Part of a small language model's weights: 1.72M parameters, a variant of SOAP for these matrices.
Each number is 500 + 25 x the weight over its row's rms, rounded and kept within 0 to 999. Layers, rows and columns count from 0. Numbers have three digits each. The size before them is the row's rms in percent of the matrix's.

# layer 10 MLP up, 256x64, rms 0.197, rows 46-152, columns 0-63
110:499510472534540508492475507498480506502465471572530491475510495517501495528500486527489460455520516515507500530495493472527417506517498498485521499541492498520454517535535471492512494518515481
087:454469488539463466528514490467515522482459479524529494481489518505520508521540509530464491504472521500493511518520474521509529551522515506513489538480447510488544498509532541496459495502467494
083:486507532450511502505520525503417505514490485563536520500507506501512530509502492510443514502500493483482478523506507524473484500508524518494475541522468500494467529462492525536450480482482495
113:463505535495510500496500488490470525442467516534504464479494505508488492446507523512528553510528511508507517549538455463542507485510466514467497518486461474518498503529511480496463530520494502
114:475506498466521482492509487534487433518498471498496513453525499544487489482465494488467479535545466453490497495512481477512507514497547508476490475518447531478468476525505493468478500527478481
085:504525488489446515545492518495509517522530528513478450525477510491513488535515504500507439476469510484509497526534476514513445495570538472497461514480488477497483490490476509512505494460494513
073:505491482521500479495488498531489533510501517479523524521478495492544498487512515454519479486539506539526490494503486482473508587504539531504491483490564475467528526472536477484466502498485523
098:522522483507520526532477502479512502477495456520479458522517471540469495489473523512473528483499534502512507580509538476477492493524515511457488484482484461471513456508484503550505478495529501
114:462492515542487513501534505482478490533528519499486530496484487511472444509471486480480479472467483512483503538528522523509491491468503540490492503469458542540463513515488502468427488505490484
096:530536509501523476476492500496514492511482484515485491498539498474485549485520515504558489466532497519494485530472455522533537562526473496522509502507491489492446457532501505526524536521528486
082:487486455524488448492525504521459543474481474502498519445531463515544474480502494494478460524474505492517535517502512488528501518523512478498516550475503515508477475472547486510528487476510533
105:490550501496466522533508536496507488483460503487501506479511477523531503491511483518413480475508541472486464466522534538459480493489501523503491488527496524494487538518499473524449509494486503
089:516495479481486473510496472508479510490486479485498539444523458541513515527473496477489452570517490536517501513498509476514477476469501503467542491491510540455498491489533477547473490504503481
096:472527527510532495515497482484517514521477498506533511479503444447530491497478519477534503502532460515512515485516518512501528487529464508510560504487506502510441556512481509489474502559516494
092:494477449483493545445482525477518511459492485495477500488484504540499505478488498478470494488538479539522527501540523536506476542469499503488480472526522471525545533494513472519527536510523515
098:492497509469474534551531497464525489496461472500513494485518490532521454505489501512536489517499554500494501528515484442485482474515536521481509467516462492458505501524477457512463501536518474
095:486497470520511505515507475528484462542523492489518519509503494484534502570487456460498476512478520498503494497446488546493471540499496532532535470508499520486536474524522496539502473541502477
119:493521503487539523507523484470477550490487488534521530486495506494518475512526487495506494488541488529484489523508481534546549538494475492459497480458440527517524526509533497526456480526519520
084:515465494491463506526510547477490488546497490442512534490477493538466514489469551466485497492498511532516508553461508510469503529458526487530476485517519487518498506483503500482557523494504498
104:508539475507514522513452491492493500494468468449513505464514522496543502461497570493469489472484545456487513508511511517518483519498494453496485499492481493518520502492504503525501533490564462
097:505499507467493501522482495474474530462484531519508551495504495483506503507558508485508478453502489513527487488505501462521508546500500504460567524458531528478523476502535471541502498503542516
091:517504467513502502502501469506445497498503486482464509500472505452535473518516470514539503522469486473509468538464517517539461545477483454482520475473479497534487523514487513488483523557514512
135:521469489546476528499511511481553489490526555496490507516480497512492503465468528472523521506518481523443455491487507497475508517501473515473490486491553480483449499516473506529463489516514547
131:492513448519501506551502532504474482519457475518518470466499481518552490477527518486482509518475464496509496478451456484483464500508500466513463506527504494571488493497474510494498503544487502
112:497526506510430529524486469462554510513488522525492516525466491508516507495484569526499480499547510505509531524501500500492458470508496518473514472480505534451474502486468493518503491528532512
111:509512508515506476543471521445482508470485503483492444515535471530503530494533462502462516524499511491471503477497562536480507498466494528533442499504490520500479502536504527518480513474486517
102:487511476501476538496470480511494533536517526465495493474520506499510495501472523501458478529458519499520494497484519530440473489496503516516559477549489522495481490504435489510521553478477487
088:480479538514471534536507536499441484482465557499451465503482491515493498503485467529537505520499482444514489475501485515504514493480512528477511459501515492476509482452494498479526501498453484
095:542562450535476504482507496506471479480516493512480550509481472517492500441497493485478526488519499467506517521473478531519500497520523538477473512518518515509489547499551499481480465465482500
119:485492488483463527510510506508491451463512499531450484491493511478473492528533448508463473472495524534552502464483480471496519557479478512502504524530529530522461452480513494499498509489497492
105:491545493470555574517488492499514521483507529520478520525491514536489494503501504521473502465530519514503515449526519503506527477469523500477533500508525537453508526550514534476496525511496487
104:530507478516493539495499501518463517571513466480463498485527478510517501491480480473477466531473504455502475530502518520497497479484533498505499510498545507494474506446441524523476516547507488
107:503463453513493513487534494480544450526506480516483512545471503540518472512493545528444504475530498543519525483463545475478493521481495512472510501509497484488467482488505512497539469521494495
087:515506511546512489480477515475498465457468506487506521510525496513528483488507498433490463529563524492508509507560501436475525500532475523484493520491529500477487486466525502497477500487526496
089:507484489502471538519482524493493503513470496523466485445488491537525571495493513502475487536472509514487490496471510517510498465473520477521495505476476540551468500460500555486480515543491480
104:460483494526486493507511527533538498564505496452497514472509495552526466479513520497495462504480514515511518507522499502518501534439532513522524533502469484520483504506462506483528556504535507
093:508504477472544515488455478484509477521522523448481479480532521500560452531505508516489492522481552494525512532509516529508472480534531541488537498490478506522528501500552508471506492503513495
089:531502513566462504477499545504528492495507515520513518496527512500487480542492487472477503536476480476501497540516530473479510527520524484498524477555533541479475470513461491454526477482479504
096:488492445532490501516500524491551480534526482489512488467483456506512475498516480480515501505511501510504519503515528485539475508486527500503532482461461480557515495545490507476516561476546469
112:496552515468578527487506447471495489479505494496512466453512544528487497517505496549507480459515533475478491491508522479517484486494468500455534496522484503477491504527512499466505501535504488
068:539459488507473503509511534490496500543484502467496517520486485496509507471467454456518483551459470498522525508535506500486494532490529537461504520462547520538497512517508499524530502452500477
103:518495477492518528539501520507499461490494510471510496473512537481478511543509500467457539539500506502505516559472480496497480491442503450486529480520472507520469503485484527450483529476533516
093:471496504518479538498539524539567515548475506510511480483495518499506512525520493537465533510448463451492503492482518501506511529466523496528499478504487519526516466536508496465466517495463485
097:512474485484457472514494490470533486452539540479492497445509485504473537506488477455527485498507500523529515495521472526500515536538496484477526471472526481533530483514539485480495458524503529
117:533481512504523533467490517475513524486517526484462478492515541492500482524485433448481490505507500535500519518537457530487502509502509492520438489521505507459482521511568507513483522507481496
089:544525494475506499477544509498487492490487538482479550472521469511509485475484542486494481490500538458445483473517492505531467524495528477506526465496513499498519455462500505544500490456500461
119:486483487533543530497523536500499513498509507514468504446472541490493503519499491524449499524555529486449490520480501491490518522508490482473534461498489540449531534514501524462483502521508484
095:518532485508509463526484578485501485504492536490506499509498532504492505522517550524457551493492472504543516464461528492502465487480516493501533499533520491573480496501482500524499516502505509
087:537479503525497481517518484489495524472513528458492528502490461523487549499450461507469495451481507527487500504464504503520525490535520440457505476529472524473481475516512528519481494496465525
110:544502521543499524516505495505511538482510471508509495446462501489503514487487491484538482515520485498483503466520500498457540484502522505518527518557525550493516520499544544544499508551522519
075:477477456492462535491487522445453513517448519536477490448478487491517504466498487488490493499525499483494448515501518447502456470480513494502508519470522467527499494493485508452503508516505511
116:478506467507472529515529479494504472504479474508481504540511518481494503511504498538451514464490511482515506456468552516499487536534545488497499480457536534502501482533483456474484484506518559
105:480504498467450541522501513468469522468493464491526544455504532505496511468520536485501479493502503473481464517536470512509529494515499459466474530507475511534472509536545517513475518512529484
090:494475506506479514536513484480518490466480521505487530524485487542528499526510510497459464520500487493485472529487526522498494516475528468515488439509541498551463478475532541493529458449492512
089:507517476503472534504491497480472541492482466492480509472536455528515495506467531507507499502482544514452518511573461515506456515481478510507494500469472528489537483536539507486499533510482514
097:469498474508482509509532464484496499486477447509457490495498491526484469465505517547491491499518514520508489519506516520530518499495506538490525520547474517501413478490525502462521512455463519
099:500490432486504482511548504496501497497523506467498502475555495488542514497520512526497492509488502490516560475457464501525494527487498468446469551517468470499502449491473489491505506515492517
110:532491478524529520521535512541498514500490576496498456503477524498483488512472532491497483523516521525501529526464508509452505499536503516463505460513524499535497518520474479497505473544464539
142:538461536446490506484510444520498503491487472482504470520500478485512514496506499513511521528493519517518521503498502429506503521533504483483484538520474481481478507507497504555432490538471526
089:525513510529495501533514537494481548540489556503482465469472478492511536465499483509539492487511467525503440499471444533495465494500522509507490523503476509499478503507497455471473498525525513
115:485515468485470522513501537491494459486478426490500511516485480502505428502510519486494497457499460496533515490500500528514523496495504494470498532500510548481482519544460515507457523487454488
089:480533530516458550535488525468491493524485493498517475489512502498429497505499504522478505488490493511497548450500474503475490509481518529489535504499471522515474550493509441499482490525447505
101:478462508545466492527504464492500495530472541483527507486522474506520494519517482487521530450481517509477456507466479530510521500513487526463491457533490519476515498538508465540482458461496479
102:511455495460501532512505500478515507527483526496496480533512476491519507451541498511477507482531496519521517476525448506500555512478495513484466486537480533467499517477488532537426490490502512
090:543464472492498472521530492498479495488513494521498459486519457484528504504467510442518515528466495504520538484492508482505514470489516488526497518499527549451478511507481488519549494530448544
107:441501520542480487515503532472552464508501429505464487523524501507498504555530523505462485477497489480524521493483500489531517487509490504515461536481511534526461498519523475483493503523481490
098:514521492535527521530531442502487501494478520485521491510522512472544492489503487476471484530472545467535456476482483501483494476514514531536445427483500489498511492527516513501470498494505478
094:464460508521517491493529475502520469476506462537480507506514468538507517479499471484518489513462470521479516507516544472511481546516498511501524480488543478434535494529539504470477463512484491
096:512459516520447525485501528464521516508546526500502539461477524508529454505505491500507515505469509548504506502575540496483489486499511505494487465477530488497491492507529512515488441506474475
078:529488537482508519471496501515519459489502498518494487482499481512485574503476497447525498492505485494474550470469488511474473485475512511515538491456503495529502508538507481458447498524550523
102:529533525495537505484517497520496474500466519461486483496500524498520513472483557523518491586514498505534507505507503497523519541493521468533510470464458507468493499447481517527480498486516507
093:476508486526505509487536443518478494495481479502466490499514456490535502531467510524512481522470554497472473436533514533475517510500497478507510469493510487467514533544479497497462480501491453
095:504484538509538494434464473466494477492527529500507527519522439497523465559507482499472478489486491468485505528525440497492521519467517501493537473497509479508490514514520510507483508489464514
091:501498513467515532530519523451462506469486497512486501521456460522560478471453503521497492472487558514514519468523524511484505512476499446497527512473498483468547528509476496505490501511484503
088:515519526492478464500529475489479489507526489513479522509525468488519521524464516524462526491504532545533542483558494511474509501452494508494497469473475534509484483469506474535480530560516490
101:504494519445540508499480468514473480490482503506566514513486482502548526515471487499501518490534532541518506493485495482512497529475507552494458498487492477501507502557476524500463474555520506
105:499464501485510455505528543483528489485543495487480500450450486489529499503516472453528500512517498550509478490526523516504488533512525502485509496463482500534528536492494435498468526492493534
090:497510508492458511520465523500473487483497514488518501477547494514502521470479511503474507449513529543563520529505448508493491493538524501466443521528480514526468527533505459509520490516501487
099:513494548483568512501504506506541510477489507511513438504527461494476537529475513483502498487541470516535514502520537500536548509524569498487514495455490488508490500487488515479508506514514502
103:492557504531482534506473406509465512467427483492484489486511499531489479492490515477507519517493515492503512475512512521463462522495483477470484479489485483478487496514505471517492502479472466
101:515492461516523502475515521504508457556544518506498487481483543520485476489478467453489475539471546449470485519502509505513474509475520521511514474521510474472503463518466542508488509509531485
084:494508529504507507502545482497570518510526509476551509537478446473503461514482479508466474488531509486515488526471484538494483507552511505470501511513498548523507479505475486508456503488473469
104:518497482526497547543562501501516503489497484525464465550444531499523490515538505464520505530532491525490489499484479518508463490499472468517487514528480489479489487484536506520508486523531447
083:501515493522514505461498508485482505530484513518510472533511562522479532548473476498532503506494440558486498489518545490546497527484509478486470509523487503492486498506459502462485468459504530
103:493503529495542504461536479486497496507471489533494478424521485457528500501511469483510445486514526484495506513485515518454485477512478464496507531497495537484517505551487502456478483519539484
073:517479491511483511530469561527507546536502502528483508469510518470500518492543558501499529475469509544496517494480527495489532527516543527502480479473520493479485499501546505514487502446525477
096:508484479508489528501530508502548452444500493519474500515514512506517512464557513482507488524450512543535488489477492486499512531474512502531506526514491445508517474495539473549516521481534493
094:451507487520519468520553480476469526446469475495505500522507514501524471525508464506452469473502503507468481427523519506482500506495481503495475481541530499526507468519500537492474520483491503
101:539469445505528479515489494463532444507530526506488514501528542482449504480498499504520483526497480532494527512453477455472492503513520472490503490496469495487465488554504527490504544522497510
092:538554488484522481502482511476472518476484497510535479534485490487558503516507515501504494555494514536525519516483487520520511506502515486535449500502509521543490488513468584468488494505519493
112:495468498506539471487524541496474486495436499518478505478503525504548529490516475490524504475475488522472504487529554532576528499512518482517477526512477471510473480490485519497502508481477540
114:496513528512534510532513500470486514491505502550500457504501501477532465462504508492484523500498515508530498478499474505517527439503475538498510525497489564476515515507488544555458526547486518
097:538468483499546480471517508521518453472490507489506476504528534500498527506472487500497498473548519531479503496491538555509511521532526467428516526485516477499500486490505515539477517485531536
096:518498519492542539479517504478485525509475478472483527470565466501510500552513477504526498524529555547493473482536475491474518515503446493505496516511477542499517530509511502514510512543487500
118:528573537507530512475556509504498470496508492531498478500488491486537495477516513505518494506520500524513479503513486497543548489498502532492510467541496491501536498536576498533499499530508463
096:486492487506536498509479483490512516515497469500481528528475455503529506479510499510468515503493520497573504503491519500507437497453500482461505510496530546503500516478503506489422472552482498
095:497502483517531485534516499500458538529531534452527571496457472521524490445477528502512477525519484470509488491493543504524488542506512497512501485502534488492477527521480469511490493463516496
087:513527467459509482530521493524520531529523516516481504541499541490541516499497531478517535508509464533471507499459445495442542497523506522530473495529490519509512492486497492510495555471503498
087:469489468519518524518472461480530508473458515489511521509475448521532466495488460522515518501492479485471478534504483482498548508520483481485546479569503488494458473509517538503508533497509504
082:540513499503498531493527501510511525518475468467491448502492486560493434476490506478497506503503533510477511506488488523499487516461536457525498485518493514522516437491501504521550548474508483
100:478516469551514452501496510499478476539472535475476468436522506501514524493473485497526538483506473513455474458520560507530520510515508487506511504514470481490529508539520490523522497480507511
097:493467481516523491505533491506486516474521492486541523527511450479531502511493500472500484513497503472504550503566463477480483493480460509474527528565483452525510473505521526502495508539475510
104:506444488503461512559539490486500498523478481519482538512463517521495499453517507473481485498507500501538517528490502470479515508519449467486489506524465507514493492466537499554488483535478458
131:469559492531451518503510508531535473483481524509511486504494483470523508519500492524477498456499482510516539480531549520497497504561523503529504524528471493532457520531464468524483493503489519
110:484536507496535498528525494494516526494520536490548489501471478478507516516505533491498476486516514546497489447545501502529497531548543516530522450533489532541479540480525516496480475493488502
104:532452491522516515494500461493469495452524535494501517491503481553472478546501428503521479497523483500544487514506510521503471515498490511466528517461486516514478498481521458546486483508528507
086:505474490481498581500504504481500508464510510505513486490516506511437488514541498539482505470499456511498510535532497480449507475468502551496518499498511511512494478465480446487480524479489461
# layer 10 MLP down (transposed), 256x64, rms 0.181, rows 46-152, columns 0-63
107:529471508515518472531469533498522463515531477496507479481480494473509523548487513505505464539428498472520485490527549480477479492520507529501476491468525490474495536498458477470488488497484462
082:544483501471532530531510497539489536523508524471493524500491485494504484494477461518521493490493478487471523485533521409485478477476493507502535468498545489483490503475476468502533514491545484
104:532517497522522486489443484497502468479494498489534459505524536489476476536544499483521516471498517488525504498510517487503523516520474510412482461456500523517525521495506529463529502512518526
120:528453518501480501476514537483475550468479494538531484479471511522514459478508516511468514495515484505497515520474485473518510520544532480449470511476490497494480503553559475521507538493502503
137:531521524556481508491464514462485547492466454490491519472505522494523487551492485537500501495497463491489492502483509525523512426509512539526464534517495528511505518498476516506511538511467515
069:526493489499504490478509510549519532498514523465484541501494462498527472485459532487467465482508515509533488486519531471477460495477512452526554466518495500513536465523476523511519525530506466
065:509511494496542477508488504534523539535488478507514530539501517495453491514466473536512477516475507494480487515430478515488538479493440522495498502539485504467473476522463489525533465495510487
112:527467505475516524505526536483516493487493502513524506468519492460482509572523485483533482519437506482467487525482551474470498480529520475474521476494507517485525515533471492472500466512475530
132:494524462528538457563478506504494491539496488529495531505499513486506546493495477521497523485521483511504501486506468496501477480493536448494511509487458463531526508433502511513484441493519507
087:454496495501494458514526493526570519493529497493494483548484506479514468521460519496494465537493465524502510494503470466500500499518533488498495460563505510507526485470509478485473549525527507
088:507522483483510473483503478504474464522456532463494464535457521525513479451485492465487479472528498544485463481470498519500476479484501516529490490512517490476530529528499552523533474510492457
091:485478478506544505514541467502507481515537537550515509481517505520495533498506536513517533500511490500553505476476476498506524522569526489490524507480481514493469462448497471493514551516515516
098:454482536496489446472498514506485490517495490474535504487500526547532468509517460502507499526511468495530462510497503492503518508532497521525433518470489522538483508479522472537553513501530475
099:457462543481471498485497515507497526492482520503505514475519514508500523458486507501500472509486498537482454468549523512497530501534478491520508504487484533513472519525572467508548519471458477
083:496485504489513494505486513504541503479473512467474509459515521475526531503532561503444488513503504499525492520556503471477497489494535481542478485512527477476482556500460460502500521547489483
089:491531469555504475505468524508487480509492470515516505500480482496516520460467501486489542535472543435514522528463540512501454535524525491515481502491473449510536491515475498494504476500504490
087:485475503438465498497493500499511474482471535474482475480512498540492501476517537542491544473530512534497534506558490475520531476480485468489479522523500504507513534486493449537497522470511485
115:520475503524490485477528515465489480468497520462518532541506486505500552518499482483530529514480483481488477504512498427490455468509497481517471532519542487479467478515523482499525547503487541
096:484511524437541460484524459542513489472476515514529493524488498483480535521473460493497490504507513454484476463518484505547503493467503477493494485492494489531491551509468530484504451511471489
084:490475477501515489472490532507536478492498489505487536535450496514546509471506481482468497460473490498493476475512522510507493521514505486518522558495554466516515519508476504548482423483486511
112:537504491523495496503501528495536480525513484454466496498498481506493473489455438462476496512446517502463474511484475546435484469503518493500492471506497528464505500517487509482465499483466533
098:484484494530454481500445545505483557467500461477512496478476511508473449463490488512492521483500492481508513480509520537455520457490471512519512485494480466490520519510547506515547477477501497
123:545532471507510511539479514496509474489508518542498487493502476491463523518459510513483495490461528458532500525474526483453466521505532467497503493509474469504535497486452513538480457546514509
150:497473499511466523536449532485502465461455458467510485474502520481515498470493519515527521549461470472519527518503515522502519523506524465450472490473461523511482508517511497493475530512496523
077:531508503525581507531445525473501515497473469514477493472508467565497515509478519485481507506499524513532508505482496484482498490513488468497498468542485467495500528499488476522492544523515450
072:509517485527501484508521474543551503505506514477452476501542528479486519464506559477474487521479504490507542479532488500530508474513498480507545468545486505520495503503499543512545539520527482
091:472458471458518481453471514520490458503504492486521515525496462485480515486493449548470468499499509480487490490540540517503495504495474507516494543456492480519558527495530516489524519513475524
095:509504478555518477470480479546486540515531496489521515533488470515515470465445516522484465476496515491514474530477483484476525530487469525500455506500507491493515489463539494529532485467538513
092:492486493518525525467532444478482497489449504499504535510460474505528518535475466496516468476480501500524530441551525536496514483507533519511475482481475469519497526489501513513544512483528514
137:518505497489546522478517501500496492523503500521474483548543480536513539532555489472529509525489480506506495451509480500481496538478512501464495568493480512544500460485536483528528509474507508
110:456496502531424454488537521486471504497454522488502513498499480466478460474508514522501511490521482507493532477524507512538493488517469487455499497491472499501478481439494479469467497492461497
104:480517447515539530504500503549494481449501492523532494518476525487486465496513488494468469523485473478515508509509484498481487507454533511452453538522435495493495521490501473489548495487497488
117:503481490482522511509505491512450501500516485536524480477536483529514507477565474473487538508467463471537465483480497492472491516505516537502506517504507500511474482513516508534525565466555483
095:476493465466497519532519515501443511550502438497495498480481538520469489532497528531520468466438500534514481513449486511495472520502500476496512525511490533499502490469504515523506491521536493
124:440539495495535496479456506499515520501526463503465518518459498488505484525441516486483507483508503520477526521532513494512453527498535523473549464523481501518506541495485513495500504536478463
086:485478465503474456506491511525482524506462480501546493536485495500509525490506511505473522476510516467441475490498443482482498461485480518479457532475483504525502538476501484483557452510512492
089:485512411475496472521495492495510496494510504470488462489527537532508528487448539483492499569508497493503513525471496488511513547527500490504479494535507479547508526510506524504521536521509504
078:538482477488472491489500512473493459500504478503478529529535510541509490496468511516503488507518548513472509543478526484510481487488448457466511524532483509476515481449495532523558503466502467
095:558511544482513467483526524477523496529499498499486496549482486472508498530511477542504479486473482509477484501498484443543478476489468477503529550475537520476521486487498467486470457509504482
092:493433494535443496482508532455471462494501525523507530508471483485488468503528539454518523531458467488514483532500476494471520517516514499522508501462515497494513499535488500516455513513519522
108:502523515506482436492453502539530505483479475520529484525512512491515475497495418497500505473462534514495463475490506512494487482474489481496504489492471513489499530520506500501486413524487503
112:504469524481495499512509476495528542517516531507507478466545536470534561529506496502569550485504492509496487478536489503501492482511484480476510502530499500512473512474486463460518543465519525
084:536485484491459508481492513487469528446509443434535516514510519521495490458443532499509481458506523509484496527533492471496495490479484471475527481491508492503495481485509472506553485476504492
095:471518508517529513556491533476461519521485506500485541493484478508494458488515525544494509485491506460498509530479497482505478458469501537513512559508494515467464498487492544515545470455511494
100:493513499531522465527536489502504487523481511497515505467483500491479547471485533544447506472508502492555487519461535485489507540469492522510535501496482499522532460472469538487511459469524486
100:505545559492414523477511533490479520533495464528530508486501501488505480514514509505498459498532509508448509483504503504476508511485494491447541502509523527509511486544468474502502467490485512
115:507493508487490491505447499513498511465519455479549497543494482526499492489509470510513512483500493504540520481496467483506491490509527474510480571516472513493502512508579509479517538495550539
094:518469525525478499506481531505511453508502478456545540524482494497472456502513477518471503481469480461486479515495514515448506454450481497517504513493489524523505459469516482503559510507522516
095:498509510440504539478464569524443496468479475502479488506514539496505474498480520508510519533532480512556503491502509500503517518471484503510469502494501490541505517469511551470519475519492469
114:501519527478502487475506463464527551493502507485519503518539525477503476529488500497544486484492497485475518476507488500517482475510528491536528531499492504478496523534471436530549502501442553
080:541521465496480529480475544507472529476496506535460503485489476537496499472458537491512511526490517542487528501476533465492528481473501457497492475520514490488462511462501502521525530500558514
110:521470522488523513467506514475500510498508510527504534533512455552516490499516503476517492501502513541481522492462421558489515464478486513478496504527487485484454520532546490511480511487506470
112:482525497510510439497469494513533499518516473473516476469507526476499547508487491494504474464526476549532474503461506504497531537489525489477497479475479498459527530444476477515486472527480467
081:507514490524489491561512535503500485463524516467487517509513501529528520488459555493505478531508526505523478515490525467498480507502524449490486486467490490506486481507414508462491461475492511
101:529482486487478490518509517506460513551540464463492467532514501527498499529491484508499455483526516502521556519503518522536491514497445533473517490519522513481515459475514536485543492487539504
137:497513502487528494532552486516495524534452513520514507473504472512525500526496534518483547471468486466532492490475526453468532481524451475473481507506465513530493488504480476486505469536459505
117:506487555471520513509498478482490547475473500528481474471471553501497447491490510502516490546466559476514481480484494538500497506481532496511496515467490498496514542472450539505483476483486502
104:438499489529496484488455550495478503519479459534472496508455511498468558497540515522486497500535533471497511498477512517478482465516499501486532512474489474530491488522495521532456526518473504
142:521503501481502494538498498474483496490498493502448517505496484556491520480475531538523530447522534555532538534484493470497486476460500497468487478453510494529488458494490462490484505466486492
079:472486446510485482527486496495512454492544541538511511500515530525475505473474531528481499476506501516497549533469510466509481439474512484500533494504474476491530495457506493492538521496542493
144:520473527525549511468526445459494504520501548495479490505489491507487546519514519502506513451531541500448510503486512454527499488484486534549527472500522484503498489471531501498499473485527521
081:509477498483536473495496491521474494472502542484535469527512495523527510436466474487510488506510528513486467514461495463519483510440503488477477455469516473506488502465509536526553494511504529
075:487506474466523500494519509510545483511515484474435518480515509506481468496466518481480480515550501523509508471526519480499484511497496463508532507565484539497480524492514487513544570517523490
116:528499472499497452485495468519550496506462501496479513496480474525496482486445490507547444483482489531493495444507501494514466516515511513519491492533492517527494546525522476509456474479459489
104:447512534511473463492504486485498485440509513482521521505482488500513541511551516470483541531495488522519550498509447466464509491514502519496478526498503489513493511455509493478475468516469455
101:515461502457498489522523487510431500516523571532516513477478483509480519465498514487496517521532486484495480530493456496459528507486505486504533478496519471514523500488457528543485461479508491
078:479485447479491499505455509513525466528527538462475496492514514498498492471496522494530504538529511516526485504511536522507508476514512449512527496521484480463471537513472554513539522526463464
081:533494519488502505540453528511474477473463493491520528487530509501514492476473495533511512457513508511512508524467516518464495492465457499506446504511474528481483523460472492537549446487522484
071:514478468496473482493460522525541467503516514500486502486511532556490494481482576521493457505475529546531519479499517472491508491512492481558512491489485461484511478514467536509522485491520490
073:476475524486531507564513501510505513538479474488495494528491492497483494474490516540515487507488539496479498524473493518472503453473485497504483494494527488468495473469526488447532543562533454
108:488494455468523488487522482492498502480582517530500521521519528490510501528494513457531487478486511530463525523442509503543495504520503480467514490511536502485506445505484535504470520515521525
094:519490512519449531477478521491475491525505470476530503477457464519501456469463456503524441512530529516535495488524488523506521558481506521487489505479504458511513500503502468494538501505529485
075:513548496498482508523495486561515421505528521496480481485508475551509532471466557536503521499505509511543519529475505509503487472490537471502524492508498475519528524498461499500503484507514513
107:470480456486494499486509525498501486498514481498506497500530499483484525532493424446492488505476533494476450540481467510503521494489454500485504543500453533496522473487487524476502481546535514
098:527497473479548496487512474473530506520464509457490503519457532524487508498471517509500513535479491473586491530509513538564499538509482491511523521499503493494489502513481474493522530473477508
075:494515469545496464495514520520536502510534509490455482479485518532473485474528550495453511511501511478520493509484513477555521482520549446523528508518504498470476476486483500508519549477483477
104:530536490475545484506530483527522496522489527495501500577486514509464488548507507476486488493511516527521510499471540486520491516484527489509543483522483495497510454503492537500554473506489555
097:463492496486553499499520472539491495464467517549535522483469494503485500509526493502533514486462492465471475497556500524533506470505537475477500520488490507495519519459516546451509520494463500
112:510495460473483533496416484559505479479508498507506438536516476449480495484504509502517482483505491516531531506541516517518501518532485505478482472504531508490496478493496493501533493502555501
100:497505502535451513552485504531451471499495487496499484482506494511491459491499488496502458470496514507538497520480494504436494533477496491537468516509502505497475471458497448519522442460504475
095:499503506501471499492560503499517486511480501504519486515539497455491503513555498525515522462530462547545498520533471534531534508523501516494459514479517510534512507502511456474448484514478523
086:507511473521486502442478503496473526526478524499467494457507526512509535494475472508491474542519509563474530529524533458513474502521489477533505473530493478521509470526524515490544490526529485
097:488554495502488462463500486519515543508511529460530503524535524476506537496542554519486481520525520507544466444481468514488522523486471539510519480481494511519506491490528479493496520512523526
069:508432471495458531550484478512495470507488480441505500504473511557480462454503547493465479496510526501521519487491512482500510472498491472499539466512519497503486539478510487501506534509506478
092:489516498497474503521477535531462474482524497465503492514476466507470485467435518512547496480504485484498493514482527457526516499477517487459496485439527493465503507499527493529488454453520485
066:512450510482546481529454516526495500493495503507496554491537490491483482480466508515482467493509508502475514514465520505490545430506473523551491500506518482483524508467460513550524481498508497
090:500561490520498496561473509544544488459483533513496504469482510483480538462506516482516527509455509503523479522474552513497523500514530535493521485493508511482489526511480477507453460517508500
090:522526508486466549479517539472514486528508520473473524496475529535510492500491534535492520493478489467496512546457448466496483459507517445505520540491532495474531501484487498506495489521462519
108:510521499495504524515474530518497520499462528513491460486449483506488489471494482568489479487515492557494521476493516544487509491489497503544483513548504510509521486427460473471508486492479494
078:498476461482445504515536508482520503506495500505476529424510508517503506429525541504494535481531499497489521504553487499520508507481476510477528497515488506505502495522514466476529526511476445
124:528522512456516530473519467489480448491504502499482492522540461506497469523476496524496481520493518504464499492532478504514500500551440451489549550526512527522491528496501467485534507505505505
108:494447516507498520464514514490554487504517464477527531495469436487473491505498497466489518476518451518485513506517543494516475514530521533532501516507515524509505458536476456484509517458487503
127:526493505469477519531449498496508524499509477494474487506497462525479536475477531493477466480475497510529478474534481480491501500509480499566496489470479483526532522499496480500487434470564514
090:490484496521505433476486522503516505511510532467522500501513459545482468448506499507497545553506503536526489497470503532535558472525508508507489513475483486490435501514522502487502515499484486
122:538456514499495511506482515458507503472486503505481497479497550495511490497491482432487524490493496497506476450463516469474457485475518476529549483530499489468475479476505535468494499484533548
094:467507470519458510518456522506493438478462506512518413458527506519466508512488526509489532509472487478510494512502514463522533494531501496518527494502486494508503467530506496508530523481462506
101:520540465490525497518500481557493538532538532490548497522470503508516500498467444499529474450501531511537469519523544528481473503503507475510521486506487476478489489493491498509483487505447485
082:491493497412497489529474506506490513488546494485514503544463498507463467489461483486516469514500499503515496515486517460523513518507490457495465500502489470485518513537479522529526503472569505
084:498514463541473505489465525507547525524525508510467509427475529516502493476493556484482540470520483510499520477508520501507488463465487501548509491502498522462542513495465498492511532522497481
072:510528500513516502467504462500521545486516458451520430521515499498498526517524472499518478467478493528534492539513492466536482500452482501457459494467502482498494502530483502544514501496521480
064:476506497521447500502515476506497472510540547508480482506513488560459497517492559520466484497518502480486517512474467498541531502505538494518536446529486520507502473512485462495515528470487475
070:491511482515468492512480494527479489462492507519474498512531442517486474487535567493556497513516531496493544500485491501513538464492478473539515480558502481511491478492510502497500542497548487
108:499549539498504471480441497515491522471500540526485484540502494525526484525503456508511461528459500484481556465511534494508508507499497504461487486530472486517513523505474516449512471468510510
127:521490494549476491460495495530533560531480486514507493514495474505475486486481500515492525506447495519486502522523465498490508545506472526508484504508543540471500490527479485474448509438521471
122:526520518543477527497469494527474472510480516512470520455528503494540494520486505538482499539500472485469534514434491515469488485499512503505493477494510460469510489503467506512437474500526455
110:441457514478489476530439525490522542526478490480540512488473515499521522483485503470507473531477447470495511518501517478522473526499528505518477496498497461457492485527484536500522502467520482
092:499487477497531485498520517545574485410512489524488498500508496480505500491484494532482469502485488527495516479522540471478479482482493526495546465483479467542540504470498516497492490489516501